Each number is 128 + 24 x the weight over its row's rms, rounded and kept within 0 to 255. Layers, rows and columns count from 0. Numbers have three digits each. The size before them is the row's rms in percent of the matrix's.

# layer 8 MLP up, 1024x256, rms 0.077, rows 596-732, columns 64-95
094:142123168132109115119118121105149169130119150107099133113123112127150136108100116101097134093097
098:126145092079101120136116129149107127155127148099189114155145147125154093118108104167146110156136
102:118124138101125123111166119136101147135105159130095167166139146105087103124109052128111099154175
106:133143135078133116118130143124200086147145114101151138140122148075150088113165130136158174150124
098:132134140115163113181138129138108143078122126134111153145102118152129177130144154139103144156137
100:131176134145152108131080125126125139125124177097131157159150104110100094163108123073128170126137
106:116098115106102104115143163123102136148113135125146135139122143137136112130113125141079121150166
098:107124146137140159168127133166163108116100092110156150091152140122130161165121147112131105117109
098:098140092124135133150142166125120136132138110073111140092148148130148118100132150145122170140137
105:111129147110121104105130121141135157137118138116137148098128142080126096143135118109099146114099
097:180126152156166151140139125174123151131121128141127130132144127117167079087124093119101155092123
098:125119092082115141075141122111147095133162130175119162129126157114161136147148117129146116135124
100:145130157095163131137110127139144135131136154148095091149162164146154094116142081113141108158160
102:125119125150153148166116133150114135158130116127082133132147173131104142138122161136093103135181
101:117121119170125125122143107111120137170070117128106133127126127139129119144142134153152170103111
096:168139096188109104113122101120098135138109098121157148135139154140114129113102174155132118129138
104:133152148136146147103133133154119100141129123116112124169126148122084140112128156124151148125129
092:130159137089117157134091142096095110141086133093109064125072132169069116124112149134144141106120
105:154114112139113097181126119145102145128087093132125150116132112134147111133111134145126146142162
105:139095147153133151106129134101116150107123164102114105094114126116157099133167163149079147093078
097:145121137119127135128115135164162110137128111126136122128102146143099148148167105129145162116133
091:130109164138103097141137146170126115113150127154127122131161184122123157156127129100097097169111
088:079125100102132127145158129158142144083152151125134138126161114129139112125107118129134126078129
103:131132140120107135118163124115119132148118079161130133103099137119147128104118080126062152122107
095:147102152139135174148138129135143155130120122108088150114116115109151120147164094137081173134179
094:106097145115132133140132142107112151130119143119121064107088142128086111087129124138156108116144
099:140124141154119111131118128115159149113133158128139144124125149127148112096092161152132137126148
103:123153152111137092151098141128085127128090166116138151104092164107154141153169119093156105167099
101:159142102152138133134088137141102115157128118100140169141119120162125126163169118074167092114114
098:159121156125138150144116121113138122134132143085082161127138149122112138147121092132172138104137
101:117127091117110111128111132127070139145072113133117096120077140133134113118125187117112107133088
101:131170131136117144118128141163115139130139159115126157163143169097149146157131123082114119103092
100:120119118111157131122120114086126143140110159155117109121160104159128068112132168162122097131177
104:128177131147137138092053132179140121139145144103124132117115083136108158152126097136130143144125
103:100114094124135110133128119166107137130161104097121145148133126113128111114141148095143135102198
098:120129155162105105139121101152152124128121120142143150107128111136129115133084130148063119122142
093:146118114100170145089140147090163141122109160156077119161101087138139063128105130143137119130132
097:147098153172107151142096077113103126145122135108145133121148122116101127173115137113114167076113
104:140150164090148103163078129151160161133133136139136130131150144106141122154087107130115089115125
100:129138113104121114114157133174103125138127176102202125104135133121170163160149105128155145185063
101:136130138146089130113084124107159128152122113111163072112132126147069155078144094150106126120113
101:113158150138152144105098119148152117157141122169139133150128124081122157121148114121122121146121
098:157108130149123120138193113115135137114121097102122104108140107156126120145114154095089162131150
100:150106110154078138149118159130104117149073120098143105143104125127125143132122105116116099151089
098:135134127170146112134153137115164109138138161084130099127133113142092136105109119092113133128119
099:132119141161135139134127150092114148111120136124166119119173120145137177131107114143111187110113
096:146120147150135138136142094183130156100104151127156138152116125152139092141159146144109125096100
098:154095101141146114125141166136133152105127094145103159135140153130121103109176108134126139103161
099:109162139159176137094125111144078103102123095180131179181139157116144136131142102155151134091129
102:127121137133104133113131128155101131109168119194141141114083137096158130120189095121125116134085
093:111146079171088117146155144172124191148158138133157173107124090115097160152133146129137154138126
097:150114126123167135101118122158125161126115130110095083088106113160148103131130122094126102119138
094:108092149132108121113107127078140134147105097147111147110106165137116140064135109095135153118139
104:140117120143165146186079153129097136111109135116140122150103171122113132131072150194167100152122
104:124159163161094127171117074116109117113125131117150156103181137106107146169159143101129149094134
097:114160147090134088138157162159121125080168120154159113137152125119132091137105110160117104133139
102:128090132157092122179140110122131152116126139100182085098127143076108144075119125090158194088131
106:131095135115139127122075135106121144142098135130093109124159130139117177115116080120128120148126
097:106086108114119136155162120121102117078145126109137135083163107121143134133147170122145145127135
107:144164133123143113106155152125100185099178064120115123101128113109107121126126127123122154179126
104:146137125135147154092126092098095132143166122124119119153128152139089125132077132155133123143120
099:140162113098120075087169100111159098168123135132106097142131127094175115151171164126133119143132
100:126113193106113109164110126127149127137109128140113128108163168161079142148149145165103135104141
107:150094159134085157142078138124124140151128179123114109086124160138150154117148130149125162119132
103:143107142179119121127158131097099105124166132100100113130162157191160139153149114152109148136121
099:080122109105150143123161133122120161134135140151132159119112149113134147111096153161092120177163
104:129128135142132147105111155107113121092130125119132125106121152108118131156117119097124117170151
111:083124104115111180110145114106151111123196145137132121138154077130132175165128127121126120122166
099:101122129092135137110127141085168157119167143149123103119158134136138105129127139147096131082136
103:115119113152153145127135130131143125138136133115113089106161117130129144126146156131118148154128
110:129119160130128135120160126129110108139142148110095128123123162123090109097117151141186120114145
107:146141112175123136160138127118108126127139122156144209099096131138147111093122129137113137090162
103:133117129143120118139125151147128090095091134134039111115116124132116109094129077159144136123139
092:133151127144116156121129134140098125141141106134140095105122079115151113136161152092132152131153
101:120136137107160146151076132142104158152104146151141118112160122157108102126138156107139167111123
092:135137090092135114108137121160132150130154122130110121141170134124124156105128122130123151121140
104:157104097142191108100110147092105120169090112145130092158144120123160107106108111140140125170113
099:100093128150121125129179097109139132102155092092136138147159157141105124158159171153176157066119
102:144108146119118144143139083175137155130138109143133082142160155150147129121128095146143152126122
104:150129090103174104134144108117145118138131114151131109134139119160131141130076126141138088170057
097:102131098106132099133125148100155072173139147104163153156111112141139166126130127099111158119137
096:124123129122144121142096119143118148174120086139167171158093148104151137147140111144122124158111
098:128103101154171113088160135124142118158131135128148115112157151110102129122165130154179131190135
099:120104150153162112120203140107139110127133111107162127116123121134108121107139156136103134132074
103:152140167121103174155100159104125161135147159143103159123140116097147120105077139166093155144115
103:133063138117087110132153137142158136103096149116150135112143144118135142127131121134147125144183
099:102134173078097136102131165100149125073129168161110125151171105142172143097093091134114146116126
102:135132163094089122145113104108131102124131114111116150118137111129138118159141151137131124085115
100:146125137184087159107138135179143097139128103126092122140121144113132104110085155149076092143109
097:127165187094138110147146120129129114145118114128137106189112125125176131111148126108122146135116
106:156120118123138119152146157106108130100143130132107179146121148132119113134134106131125111121079
097:109122145149123130149159125134143092117150150101100107131113122114116106135136128127164156130131
095:124081136126129145140172118124163155108149149126114070122167115141097105107126126140099146143120
103:138106119126104126104147136149142158104118086105130127131120104107117093129087102104106159128114
102:151091144113087104078169113146124155110159141096126135111135093108118129127129085099145129147112
101:138128091127127089115111107198137128124142128114121128121121113167138142132123102103168138076100
098:114118106117145105107152119184142113130117099114121114110110125155140137118138125143128143152140
110:135091103120146137136128131153140108079134146154147153069189150129138129147117112110116143099139
085:086140113098083120097109073113147104135163101105118103129147109099117128113147081111130149110115
102:106131135135106111139117137179123132152150167151140153113164117120141120114129152128125121136132
102:101170121144113134131121124131121107143169087134103104126118116148121112114092111135141102090098
095:115123138149168079095122125117109117161124127136125147136127131152111129107160092110114108153107
092:124130102178134128071110121153134136124073134144104106130132111129161152111138118126158131129113
109:124090121121133133134101130166112093129133121124084161115117122139078133124122125103131081086103
104:137128126135126121101129142100128130161119073105114102104104124129105123146131113083153132141124
099:133128104167128167108105130144191084147131138118166107119143116143132112126128153199102150111164
098:146105156132109125123151139078115114155131166128101112094139138119127113123129143150094136130101
095:132177206128145102119106193135132153124140134107109104186131151142146169118144127130141185152150
106:115115167124147117154107116147201164194137137162113120154144151110110127119117126131113141100138
103:128101130093086114143181160158200136149109126142134108126157092156092147119125129119123159132115
093:111168116177142109149151099154144137148130122142179127108121147113071156111107133140131144146139
105:148164138163166127130129149084137123163116071125135116160131149138092108131205144174134174109104
095:117140137137164196129138137172108123113116096108123113131128092142128136119120139127131064097142
103:113125120082160176108112182154096082132126147135155112152145121169136137086116086152116128112128
096:146130117123122134118109099159137165116069137157169140111115110122079181155109129093128136107131
093:160151154116156150126074120145103187092105163138136134115127108150092150119137124127144160108144
098:096138130136132109130112106133122140148135168139077165140121084095124116133120103170126111150096
095:118149134131117103117121159098155103119139116083150089078173116126117091152137124106156155133136
094:117137134113145144142150128182105103152119118095125176139084132125160173135167148096092120135148
097:151130135078115102148191137132093108107154148109132138154154119134108087114182153129145133132158
095:133158145107144153109084102173145098148135183136139143138123121147170150106118113111120122122145
104:146147163106105115139127127078157124105152147122105139113109105129132135148146137114149109148144
101:152180107133151110126137118101137143111100088139146116125114109130089158106114138099164116104099
101:153138132125131105122146104161108101122162155126111128108168112179065124168114113070106102069142
110:140118109127129144138157106136157134116115132109148104140107118181128124140098150111082117129137
093:128133120136144106143156147112123131106157131123091142086132152112160167085132107102127113143124
103:143153143118133156101107094099125132069129182127125115124130103173164120130082088126069143113126
101:115144125128078170140145152085114125166130081120123138138087155119111139132123139172089142118118
102:128158111064135080100159115106089091109169126100081115111185071136139079160165160107121110146124
099:141132174137134126113132120148157148103149118136151089116155149123121156112063144173152112098127
109:091141122118134124102112178139114112131132129151105161134136120121116108152092086122133154072132
101:138120097093118128109149124103122122108096123141113131148113128107125106144137111144117123142129
098:149117137129161113136073112131096115159158150135124144166129155127121157091148114108151143133093
099:112133119120144160143101132111166130132084118159108088168146129139124095150135140155149126134140
113:172114105150100212183084137109200141140161119145060097092125091130118136132158169169094113151147
103:093126129128162120099102143146117103161117139132106170110141116123161122121139094141156105158122
095:143150141126138148150164105170113125088082092113148137085127146137123141120136139125125143116101
# layer 8 MLP down (transposed), 1024x256, rms 0.0758, rows 596-732, columns 64-95
094:163124105128130197138149125121118145133131126101122200127126131108137131145146143112129115108133
098:136172129111179130159147136120114101150105108118118141129155150109054108151166110141121136115115
103:132108123151149096098122145160108190087087132125114096088153173142066104111127129122143118121113
107:117103111118131086118142128150123163114122071129094143099100135109127095095094155104119143114126
096:088137156145116137097139140146126151111109122154125119088074171124105098111109141124138104098154
098:120152130083102075109160156162121132115117134134107107153159113134064171129146121092151130117137
107:164127075110118107120125128108112190096150198129180132114142110107138152083147159105143132155116
099:170129111107115122132124134131113135122098123129156138115147102105076105084085134138131120122106
100:130125136157139145152108122123134154173094122145132108137134140127157143134132101121170138094153
106:105168119159142129109080109120179110170102106158150098126150115160160186148100123141163150144135
099:128147114143127114115124129163164120116154109157112110144128142164130086139126145122119135132092
100:101187154120142086149083115118129148124143142144107107120145118141127140097140096146117210097127
100:133124110167117125103191103142121154116148085105156167133111164105129097089134178114137115138133
099:161155098076101161129095102104128136138155139115148112131095130113114098127127134143116112109092
101:097119144106160130159172115138111204080129145110113103129105141162106083141116150115100135117126
100:184165132088143099110128120165147153128111136118150120074100155120113169134127110127109152108158
104:125107103147126152089133127083148134183147134068127063136115096093150111116134063123139058100085
093:131144105111090157114143119084129109085134157149160119107143152112126078147127108119143114145129
106:101143135120123123141109120147139149092120119111123128082105108092123088111100106138101123122113
102:163105124114170131157170178114115118140169110105119118108149136126115138117205122136120117155156
098:111079117124127182099140124124147134128158148096106124110100116091110137108151169130111103116078
091:182167144086085124124139171117119138092126150111134146108164100110114165157129114116134141146122
090:154121113148094163142112140117155139134082157129181127091095144142141138128110136132115141157143
102:145115157152132133138142093102142092124135121106166110113098100153100125174093123112127119144131
094:134108105113163068102116143123115142103118108143154140086137105121138144138131118139091112156114
093:125102099145153123108134090130129146067129097126086160112132126120092127146139074176155113141097
101:066088161119133113142080104146159134125119110109128124109195133129120116121138122129116109118130
104:114158128128126091108140128126100119150107132156113128122117116156157172150116102101081099178134
102:154139151089122149118123121091115121072159195106141115096153138114121111097137163140103142087160
099:137096122110062163114102158141143144149198134144121178123091112104184152169110125139161119126145
104:089119137107100148115128108152137101157113081136147194135104125106126142138105157149136121117138
101:115122115098118121141160123146127099111097070157160093108137121103092125123123129123135151133106
099:130121148139103139156167161109120118081095112097127155129160075134105100147160147133139161122129
102:131193139118125109106142142116155144132123132074114133093117087131117120128172086149120135129082
100:107121123111051119133154155128148098112145134102120118102133117146110173141173177168159124134129
099:120121169142091126117101129109139145120098125154117142154136075132135132120111125162052099057133
092:079115120111070148134167142136095140115136114137179081135120090120104125140120098149125095107132
098:125102123078132117128082150120127156124137146119104149125163136115101134138161120138099123107115
105:116129161116114120138128094105112109160115131136102136114136124135133098118115185148115129131170
103:112163134100068140131123145090096114147139126142119108103132103090144160136116106079146185180155
101:137134112151126093141140106112092137117154183118119112149162136105126171187135172125132127134100
100:096114109106145116105132148140147110123138130120111091117158145129132139103102083139144186134108
096:164096166138158118110115134160020125126150159180136118138144130109100120166095127166118137117121
101:152140126117133129144140119097116132130189152116135158082100158116133127110129112154112141068132
099:160110120118113131116126136130157116161180151089135165122138158148104098125134148146149112144157
103:106083119132096098122136101148182135153136122141115144112128092121126135129126089127135116127107
095:152145112131151105085135101143101144164089146120140094138122117087105147157103145122092162112147
098:111139117084123130117115137116154090127107138131102130113095132117114190111139126131127131159126
099:128104154139094120109137105123133097101119144134134168096111148144145158120172134128095126108141
103:137128087129116151135136139118143094106141136134129105197159130117145156129133101123134142103101
094:146155111074130133140120095118100145142165081076115101129108113128175156105102123075083124147101
098:128119116125116148120112133137158159137101142097122131116134140123129120097157117099095180091138
095:109147141157157117107130115111128142148124155123139133076107160122139130143157118120110141115102
100:086135086098133138143112139158118130082171130137127129141131138135136079126155172143137110148087
098:128158123123111110138100145140081115132122148111126153130154128070108116133119087044167095081123
099:108118134117146114149136134095134107161137137123106136156082107135159118146131147090113094141155
103:168157161138135179130123136111146077154075113104100111094131170125143150137107145096169095105144
103:118113144110163142114157111140111120119118090131143125079159101159103126130133090146145146172170
097:128117167120138162117146141159150099144135082126102145129112108175129091141065112158116185116098
110:144134144141129077137154143096137101215165109115130118118170138143140164087130110137141119164123
100:134106131111087144107163085116134127139123101160107140120153146095129088105113158119116132124110
100:148184126170111151139122112152124139112148112171131138115134097147164135157106092114149149140085
100:122114119136136096147117122103108110096156121112179153097138112095089104137113129124142118120085
108:133063145087157135114148112121106169107088159130199095124100118139137120131105109138154110178129
102:085135103120125119125149131143123115120126111179112114123116162145138160109170125104123106184129
100:128135120121099161156114151102107128123141154113100120131102131139146119112149148146097154122130
105:157096161123125125118094099135132101158160138096106148111114157112088117153116120145134148086142
106:150138086107074134141150120179133125161155146126135115128163126112107133091135085154120111165146
101:146157143154176153108109099173136111117146134130136116147109144137143114136133113112121110106130
100:150154129119189097129119150146174156157115124126102151159107072123155141105119143144127150120079
107:163138164161183128104153146096138085121099118155166143128140135132078125078120109146163114089143
102:113140102133124138147110083134121130132087140100116136083097104148145124127090121140138074139124
102:135117116138180137131117124113113129134136076119129131095113156139146114119136114104136122137174
092:083115114149160135130152111149132118132115139113133152106137132147106145122116142086148113134107
102:117113113118086098112117113154113151126129055101119156114068108115168091138130123153120120121146
094:125141130140125103133184153148099131116150159113132107178153157131150177145142130153155152132137
105:120153127153106174113114139118112147102103111123099146142161105146128106138166179168095103125110
098:087143139120119096142115223115116133170112107121120135155096107165162097133138140171122158182134
102:132138146129121141085164133134116113133116084134084074104106133099172119136153093118102136106173
105:125170145109123143153156123116121123179152104107134101152137121143144139124137156148120125147076
098:132166129129135136152106121131143132097143061127136113125136160133124121084128103095139171119149
099:121067095142107099116144133186117145139112134139139135127143111152170131133164078131150183106128
098:143141101169165133123128115165140147128158164163088155115119082152143137112119167118123161122105
099:138143125119160114151095068086127063127106165148131150141152134108060153151075115156153115127117
104:125110111143106128117138125108181142154113162132108094132148118103134129140102074110126109127144
104:113098124119092117111129114132178120165157146146167094133108085147135102159116076109146128131119
099:136139077116165126120143152134135118131149139135107143148173139142118132164159121056155160094160
103:134117091150080116120112138086130117130125129194111115125166097155165122086150125116146156113121
099:098087141146113091116153146132104129142128135136067153114132162106105143101080129130118080156126
099:124171104137102138130173171109168126174186127147161140143121082144168173128134110112095110075138
107:140122145085164124131114112144153097115137131127112152170097150108144140129138156109147184152121
098:162178118155102146157116131120110095159128097111126139129128091151151127137131091142127158071125
097:158096092153165170113086114119146136120141121116112131144133132152103133100176127126156140134149
103:108088121121114159122146134131118123125100148137099133165182115130123141107145125112106118164149
101:160146137151167167141132115119118196081112119111130103125135168171095116117145130130177109106153
101:135128142082118114141130126123157099162147101142117105117136145067137114054136121117161153139112
100:158129121120125136139175170139106132136117163144108131139132107098145106107111140156098142138166
106:077150128153113103132109147140149111098078077093162087134101115138126111095156113149134094117148
090:078089137137113091133090064128156102138176129123127142075145107101146150120148126111125178121136
100:127111080147126120136112124187083158132143132136087131125158114154137138125125143105120088110126
098:116124170121111126123120153139125118102111165130159137145118118142144121135124119110114095146149
097:122127135101095094143099157128157138130142152116159114143114146164145097112140087152104114159113
093:117132128129141117124136128192113140105134136142126150120107122120114135097129100134134124103151
108:126071090157130104172123153111106137136123127143099143141094121139148130140125105123145113168115
105:098139111126102125106103161178138114115119133110128146101128148130169122177101122113145148158096
098:119133120120143142112111149133103108114159176159139168092164150089116108103106136135114151087146
099:095112095162057075126145109116085086110140160122159152139116104109137102148106166120121124139115
097:109105148113126129123120175139129122116133134163157102122112174130114087142167112123102099142180
105:107115166136130110100109120123106145112099091104128153142132106162159131123088141156114164090084
104:143110099116140139128126103100095129115164143108110110149124172106139131113127146161134114135173
087:151128177075145142083141123116164164157077124151097171137115106114148131135123121133123146143133
103:108166133134116112133140091145150092193130165105105133098140104126126120140127162120146129078128
097:097128128098134146111125109103125130114099140081100157081153141173150114129122112170123087147139
102:144130103134054176158118123156143105128105129146171115156103097180119111136103158117177153118088
099:112124088156122119094127103118115098165136110151075088150121115133117158121090097089103094148096
096:104172190122108142149137144138162097075072165146139121091166101147129131103109117142133117114168
101:156117144101115133096128092138102106106158143140164105122149119144115099130148128107089111147142
097:116130132090106106111101167132100100127128140111108127135177078105120174140153130126098121108144
095:083140091131126120162123125135134139064139154146157149097126114131140085165109137173112153088167
097:136154132150130105114104154148127137147157142138125115143097156125129152129165120181118131127148
097:124107104129123149159122068122151127156141139116113151117145182141134130123153120133126113126141
105:143138121135131120140133126108111115102111107143164133193157105114174132140104135111104130155126
102:127128127123136159152135103130144158202130139135109116149106132148129139124129106141129126092128
102:123083133135151094128124119119132099102170119144168086131148121141126115096132104105122133132123
109:141142086100121104149118128131162103102153141119123114113154107127072133115152164131107142144128
094:143146154136115142140152170141075129152129100119130140063143121122113117093112111106128080090117
102:101116152087091135124123124114098137101139130128101119158148142177135091115158167117102147154087
100:175183124133163131134158146133142129154132142101155141149140143112121165120147135155128118117102
103:119076107106185073145147098163071113146115149071139137107166099151128108084152123123144116103121
101:131141138142168126104157157127147130139122144121129080163084128128112156141134160126147092121113
110:161148132150143116175133140127138120169109084114111159154101106135116143140131151109150135119142
100:107132120074119126131145138119135131141122129110147123140161146164155105132112153150124134137108
099:140142140132136111105141128154153131142107096123127148124123120139128118109125154125135095104081
097:150148106112119127155117151145127127164074117102133156076109157108117146110137113102140096168134
112:119119091151114106129130123133099159160149097123104128129108142119120108118131156130129081091147
103:116170130122122152153159107119104123133188133141114136137128143137152137135140091098134120083176
095:119133153102112116113124070136102094115134093150164124146083149163102119104134112120140146104144
# layer 8 MLP gate, 1024x256, rms 0.0832, rows 597-733, columns 64-95
095:128130136099146113108155135097123155145167111134168151140141092157156167097127147144124149121147
104:099126101126159158100137105108152126123173186091117162149116138152142095098142124118109150105109
109:128150096157132124118111121172134136136120124157120143115097099123139110112152127119143153130125
097:137127143099153117132114151102131137161142150117133155148177091121171136171157084113148177139137
092:141076143147113119108121160123132107125153134142112172093151115112126161086166098139135132140137
106:105127138133122098142158104130138145083177103106125125134092126121161114149179141138122143094074
097:079135124144135153126096145117124073127114089162133151132116113152051155110123123133134105121118
101:138124079086124121115109137146176144094133096089129073116158107113110116115157129127100112141126
104:111140146167150100121124078150168158155130103103109091136152138135120137133135144123135156137104
095:141137105104099080107137134135150131110156132111130118121130097075148135121144144127101110129128
095:144117091126153156112171130109142139130118121122094124114132123171122086128082135143150119142089
098:133078120121090120136156096125157107134150108128145162098129110140116135165156115093121134139135
102:065105128149123075141174152058157147100099104148105070122143077151167170107116122124143111153124
099:102141141133123124132152154127146143122148091102141178151097105128152143106136126151169136138122
101:085142141139057124134154101125140119137091131129096117091139155142133145091127150146152117098119
114:137137124124094136119123118110148127127143143131103125159158120073119166118126126126164139132128
093:109105096123137161109115098154138105116107102100112162105105100119126083155134166106105119101130
106:099095139103118123110113103116157111074117103110139113091109121166122139111093157125116156149081
105:110073138104084117148119130109143167156142178116103102172101124097142133104122136164160157140110
095:150116110102100130082150102125131138121134100103136129119125147166157138125094117132147118091172
091:121160147127179112138081145157183134157109118143110122164071137128157123164118158134139138150098
092:107146129104140113147115116088166115114152123115124098177148082109133137140137130088163142149102
102:127130120111149110093178136124138177079162118108113116093154126122133178119133119187144149111100
097:108132124109111136078126098080137138126119097085111134162081120092120116135141107131144151133119
083:138124113139131123096136131152140143161131115159143133111055137129119133133116104116096122101106
096:087099102152095157125113114121126140087147129084128171133101100115109113134142150115182123117128
108:123123127141163104063178113151141122105138139088119124139137104144124151123139111120114173131106
102:087124113066066152138161127146106130133118121117110107140121101148198149169138108130145125159103
100:104144111131096132149112090101156167131134127146125090101108104149144136095094146075106117111109
098:114137109129116094104139093134120138158136108115096135123117109068114165122101145096123128114079
100:109111118124102102093115129122154117120142104136123113129147146124139125146142145128134129134137
100:161157147125127116109161101172147135112123081126156074116123097161121107148124116151184139081152
095:140185109105116098115091136123154129123151106099128120149122070167130115101127078093096136096143
102:083119171135121113112148118117159096094149140160090097092134085145091119115129113127111110114122
096:123104126131137084126102106110166155138122096114130099111104137102190100130161104131094104147152
090:109110140117118143156090119145155080115115100128088132155160141159117121136125117173128078130106
102:107101135089137095108131071124146151135153124104168141074113096115146120100119105069107158144118
108:125134133117125127131145155111137167116161124119115097099083098140127122153101111131144136127116
097:104143136116094159087156088132119125134136122112114113123074132117112162089107136111139132108145
099:123145168148100148124139124128138132137142113117126135141132115125033115157096141121134100134108
103:148122103129118089125153127131132108136138079141110102129133160147118107172144108136151080148099
096:107116103089107122126109106099145118156135087118130107119101112145152153136166138102071131170134
092:122168147126163139146126140098089124110131130109126112144105121161140104143142110160152144147126
097:106121108144128100124161132113150128140130102130150182102146110117136131140122144122084110105096
097:112109139124080130146113091144117145133109106081140109153120147193092121111128120136118129181113
093:122102107121110114140158122134195143088103123128110133142138151121159105115113149118117149122094
101:117103100138106125141187131126140180115114065108103116117138161110159103137114117154097152093147
099:093131103125088119141128149123094100127164096138123165127183119134125159133107141128167149126132
098:117103056109157129111116117132130139133110113136113109110128095123134121152153098138186153083137
098:112099137149106074129100116140138101105144147081125152095089126167116144127168115076201134132126
088:116109110077105143105098114156094124122135108183138128114135117104127151099105113109160120081169
100:084112152091103104112163090117160089087173099134151169100168140105091152117117090124136148145102
100:089102124109123080109131123094163107133130109106109133134106102136122113109147142110106146115116
099:124141088085094165113105091160121144127148136140134126146113109094104126081121120145208104131114
098:097119092153090133113152108147145120102132114117128069144149145117152129116113118154157123076101
103:128120115123135097116133098138112155129154123096183078100082098101128128090138103127156140142135
105:135100143074115145132136106133137143137090124123090144131094098149133137132158122167168148146124
086:128109114112125118090113104100073102090121124113130195118146134180164119145133158125116118138077
107:127103107121108113130159123085138125129172086089134116100151101130156171149124113130134148096146
104:132109103115150069128155095136100093148108141111134132131126126119133145115136112097166171130109
099:116141138164144115159128136119125074162119148123116124130112130112142147115145121128173160109120
104:113157116142126092102119146102135134138144139151110128088082124149101084117147147134119186081109
105:108122150131136114096160103120102154141166123111172126128120091139149122111133117163113137090120
103:128143107124116125113123131104148141138121133114095119095153095125142113144098144123155124163135
100:124093123173089120148136080165141161125142139133141173165132127134133113158121079156104149123155
101:125087084151142124104143114131136146085137132097125096126120091127099147085139099162104095131153
107:133159116122148110114140110114145120098125149101169137081164143133126145104155084151111180122130
101:122105131120100105128145132117168168130139116126109153144137116114122157117152139134122152115137
096:109145101110090086130155155089171167110111172123129118138104090157158154132078135123124120119130
109:118110148103111137117090156145163134134145147144114142108145102103160117164127075082147140137158
097:114114116136121140082143130058136128125114104052116084163123122102129111145123130145129132176106
099:137144149107143102132138111121119142121106105154109134129149120117101186130123137125120155129114
088:126132104131146163139128113163136107176160121144147139161128135144111071135101117147131119133150
100:125119095165143084116144081164121130135109137057146123144097090176090148085118092139130155147110
096:095142104115117128145114098099145120101177181121128100091143142143134099156163148144104118081103
101:123116183177112118133124098134107178174112142119115118102133119152157121077099112110169123140142
093:115122127139141128081112143131129139124201135121128071127117122155163127109139136154133179146137
106:086143081120114089161177117110136127121105130173122060135111133119161087099131103156111100132145
108:124162143151123161110147137094154134102119144138096088122082099109104148116149145119120126110103
101:111115107095164130096146093076173126168082152144138156152124116104173129134131130118123106148113
092:100097121147120142147123153185151154102126101148106137165138144126158115115105134163146147122110
096:103132063111133121093174134145121127131192093129140108112119079123147140150132109110131134170108
099:116151125140073086094124159158144144146115120115120122120147099153135160133134131135149111183144
102:105100121117087097147163131140131153127139087082131148104101121163127178113104091123134160134103
107:108116109110147133122141100088169091099161107145138133103082197116118136105094151115083098130113
098:115112127131106096114115115126087146108138127127089116141109114088124109151116121091149141109106
100:099121172144079127125131091140167132150097116128113101146186119096143159107090111170179171089117
100:083134149128118102134135090100168099154105121140129135120089131120164106134104126130139159109111
100:069172092133134116088088126103121151126140120115099088148111076121135123129127129138138137113090
106:102135153126111167103110116140141086125137103117129087107162104094140147110145145122152153129085
093:114083127115139081116137146133157132101098105139085142141115143142119086141121128128139113143103
104:113100148147112173140141151116141154133150138086086107156147165109108129176135101148135122100147
101:112081150149129113147130129173131138123164101148127151087129127112124122146129106141135132140111
101:119137106145130123132148100132168144120136099089107090148106126136167152113091167113138149088107
097:115157148046080147133112160112157112141170132121139109067128134138094148103130090108143129128108
093:127147082092144137108141085125098116133104124080140112136118105141131127102158142139131114153127
108:147153154109124115115120127119139143117097125115146129126102091122127133124126134193182160105114
082:089147106149111124115110112121146134077130126128111111114064086098135138141129166156157157139145
103:126128127115121134100088101098126147105137158092115101125128103142136125140124141114155198135168
099:126120113146109155130122107120148172093131176115138103125120133119159130156119150158145118148110
094:118126134116130086102148147104131123143114148131095133140089155131142136121070122153113128129133
084:101121121157143112136116106145144123117147116110100158120150061092118115122126162130131125098085
112:114148135136097114120099136129106137098176129169107105118091093117134119150132117146123131149084
111:095130120130142140117116108133102143136169083140130131143103117107134166152145110140156154134144
101:145123096105087121108165117146170171140149113117087141147113116133128179152138102094147080129098
094:067108087149128092135140115121107157127132118119111106108121128088169119127123120142142146116118
101:113143141137136141085109139130157142159154110101096140137138141107091168160167122151131143100141
110:135148112116089156101101100132185123139142130128092155111128149129111184074112123128095095146158
108:127125114112136118126113112112163121118179162121137072157133158111087165138178147124159129095091
084:151172105095133139093104136079152169148137099103123175131127105119161134125145160141134173144092
102:119122119131129143119090142137147151144153065119083157166201129099098120151120126112153135144088
098:100141157104102101114120113104118099102159135126146097151118154139147161112092103116096141104186
100:158086151113104092149107152107134110125139118095178085116084111142147132142108107110123104164097
095:168140111136116124142148095072127118143143139061121121111161129143137158137111142139145165160133
096:090128117139129102119148093150068145109150103124108153142108123109165147115139088157136129113115
098:114119160136145145120121112129132101145106099142134125147114112117115154095098128154118136140149
100:079127146098131113122134121101158125125120102149120141131116166106146136130149095113124157110134
089:119087148134137133124142113129139160146142148125106120107125102133154135136126137165151112114106
102:094125132113139099130158121108091100129130083089149122116135146115124150133157094115128150143122
094:083139147142129099129160103134134156144129162166138131161121086150109141124123136111162103105119
104:138130111135123142107152134144123141136131129107098133115095054111129111147112098124148156129117
096:104128151126088107131138100138135108151140093066117137149129160123124176112109141141136154156081
102:106129135108098083140124126152152140096126084092119107095114088150142144134167140148160131103102
108:126107098141117123095137106102144127125138143139144099126157095124170159077106150127150112140159
099:136115154147111179132103096156134131121153142127095150159111099115127163118113123151117160121125
100:114119166139100106157157133127118139125136111085123123103141130132131128132125165115151163098109
099:070112087138146141128103103109102103171125076120123082144073129123110104155157099120131139134095
103:113122107121133114084153100118157140108158111108091143112166085087123083148141144105105088096147
105:114121112130096153127143118099106111089118124132080139115130118164109121129106142112130117106146
111:124117146122131154116177100094164104120142118100124103133118138127112133074149148129131154134124
107:108128161143125082144111108132161105157120112154125131141099134123160144140170120156108121119089
098:139145127142152085139130150133127128137112107146117160127182132143114120179172094152136125127120
098:099130119098078110131116121106164152132167166125099125124147088131155109178157079107132143069140
111:142142105168124146099103099149132148156153094104131133116131083086109152135137090139137155114106
103:112128138142097135133072149118110156128114100115109074130095112108131114099172154155111148116127
095:133157140134139103132111157148135129128111128129174137111155142116128138108154130099148124149110
092:137131154131147100119095103112166139153119154145136123174184096133155140148101104122129121126080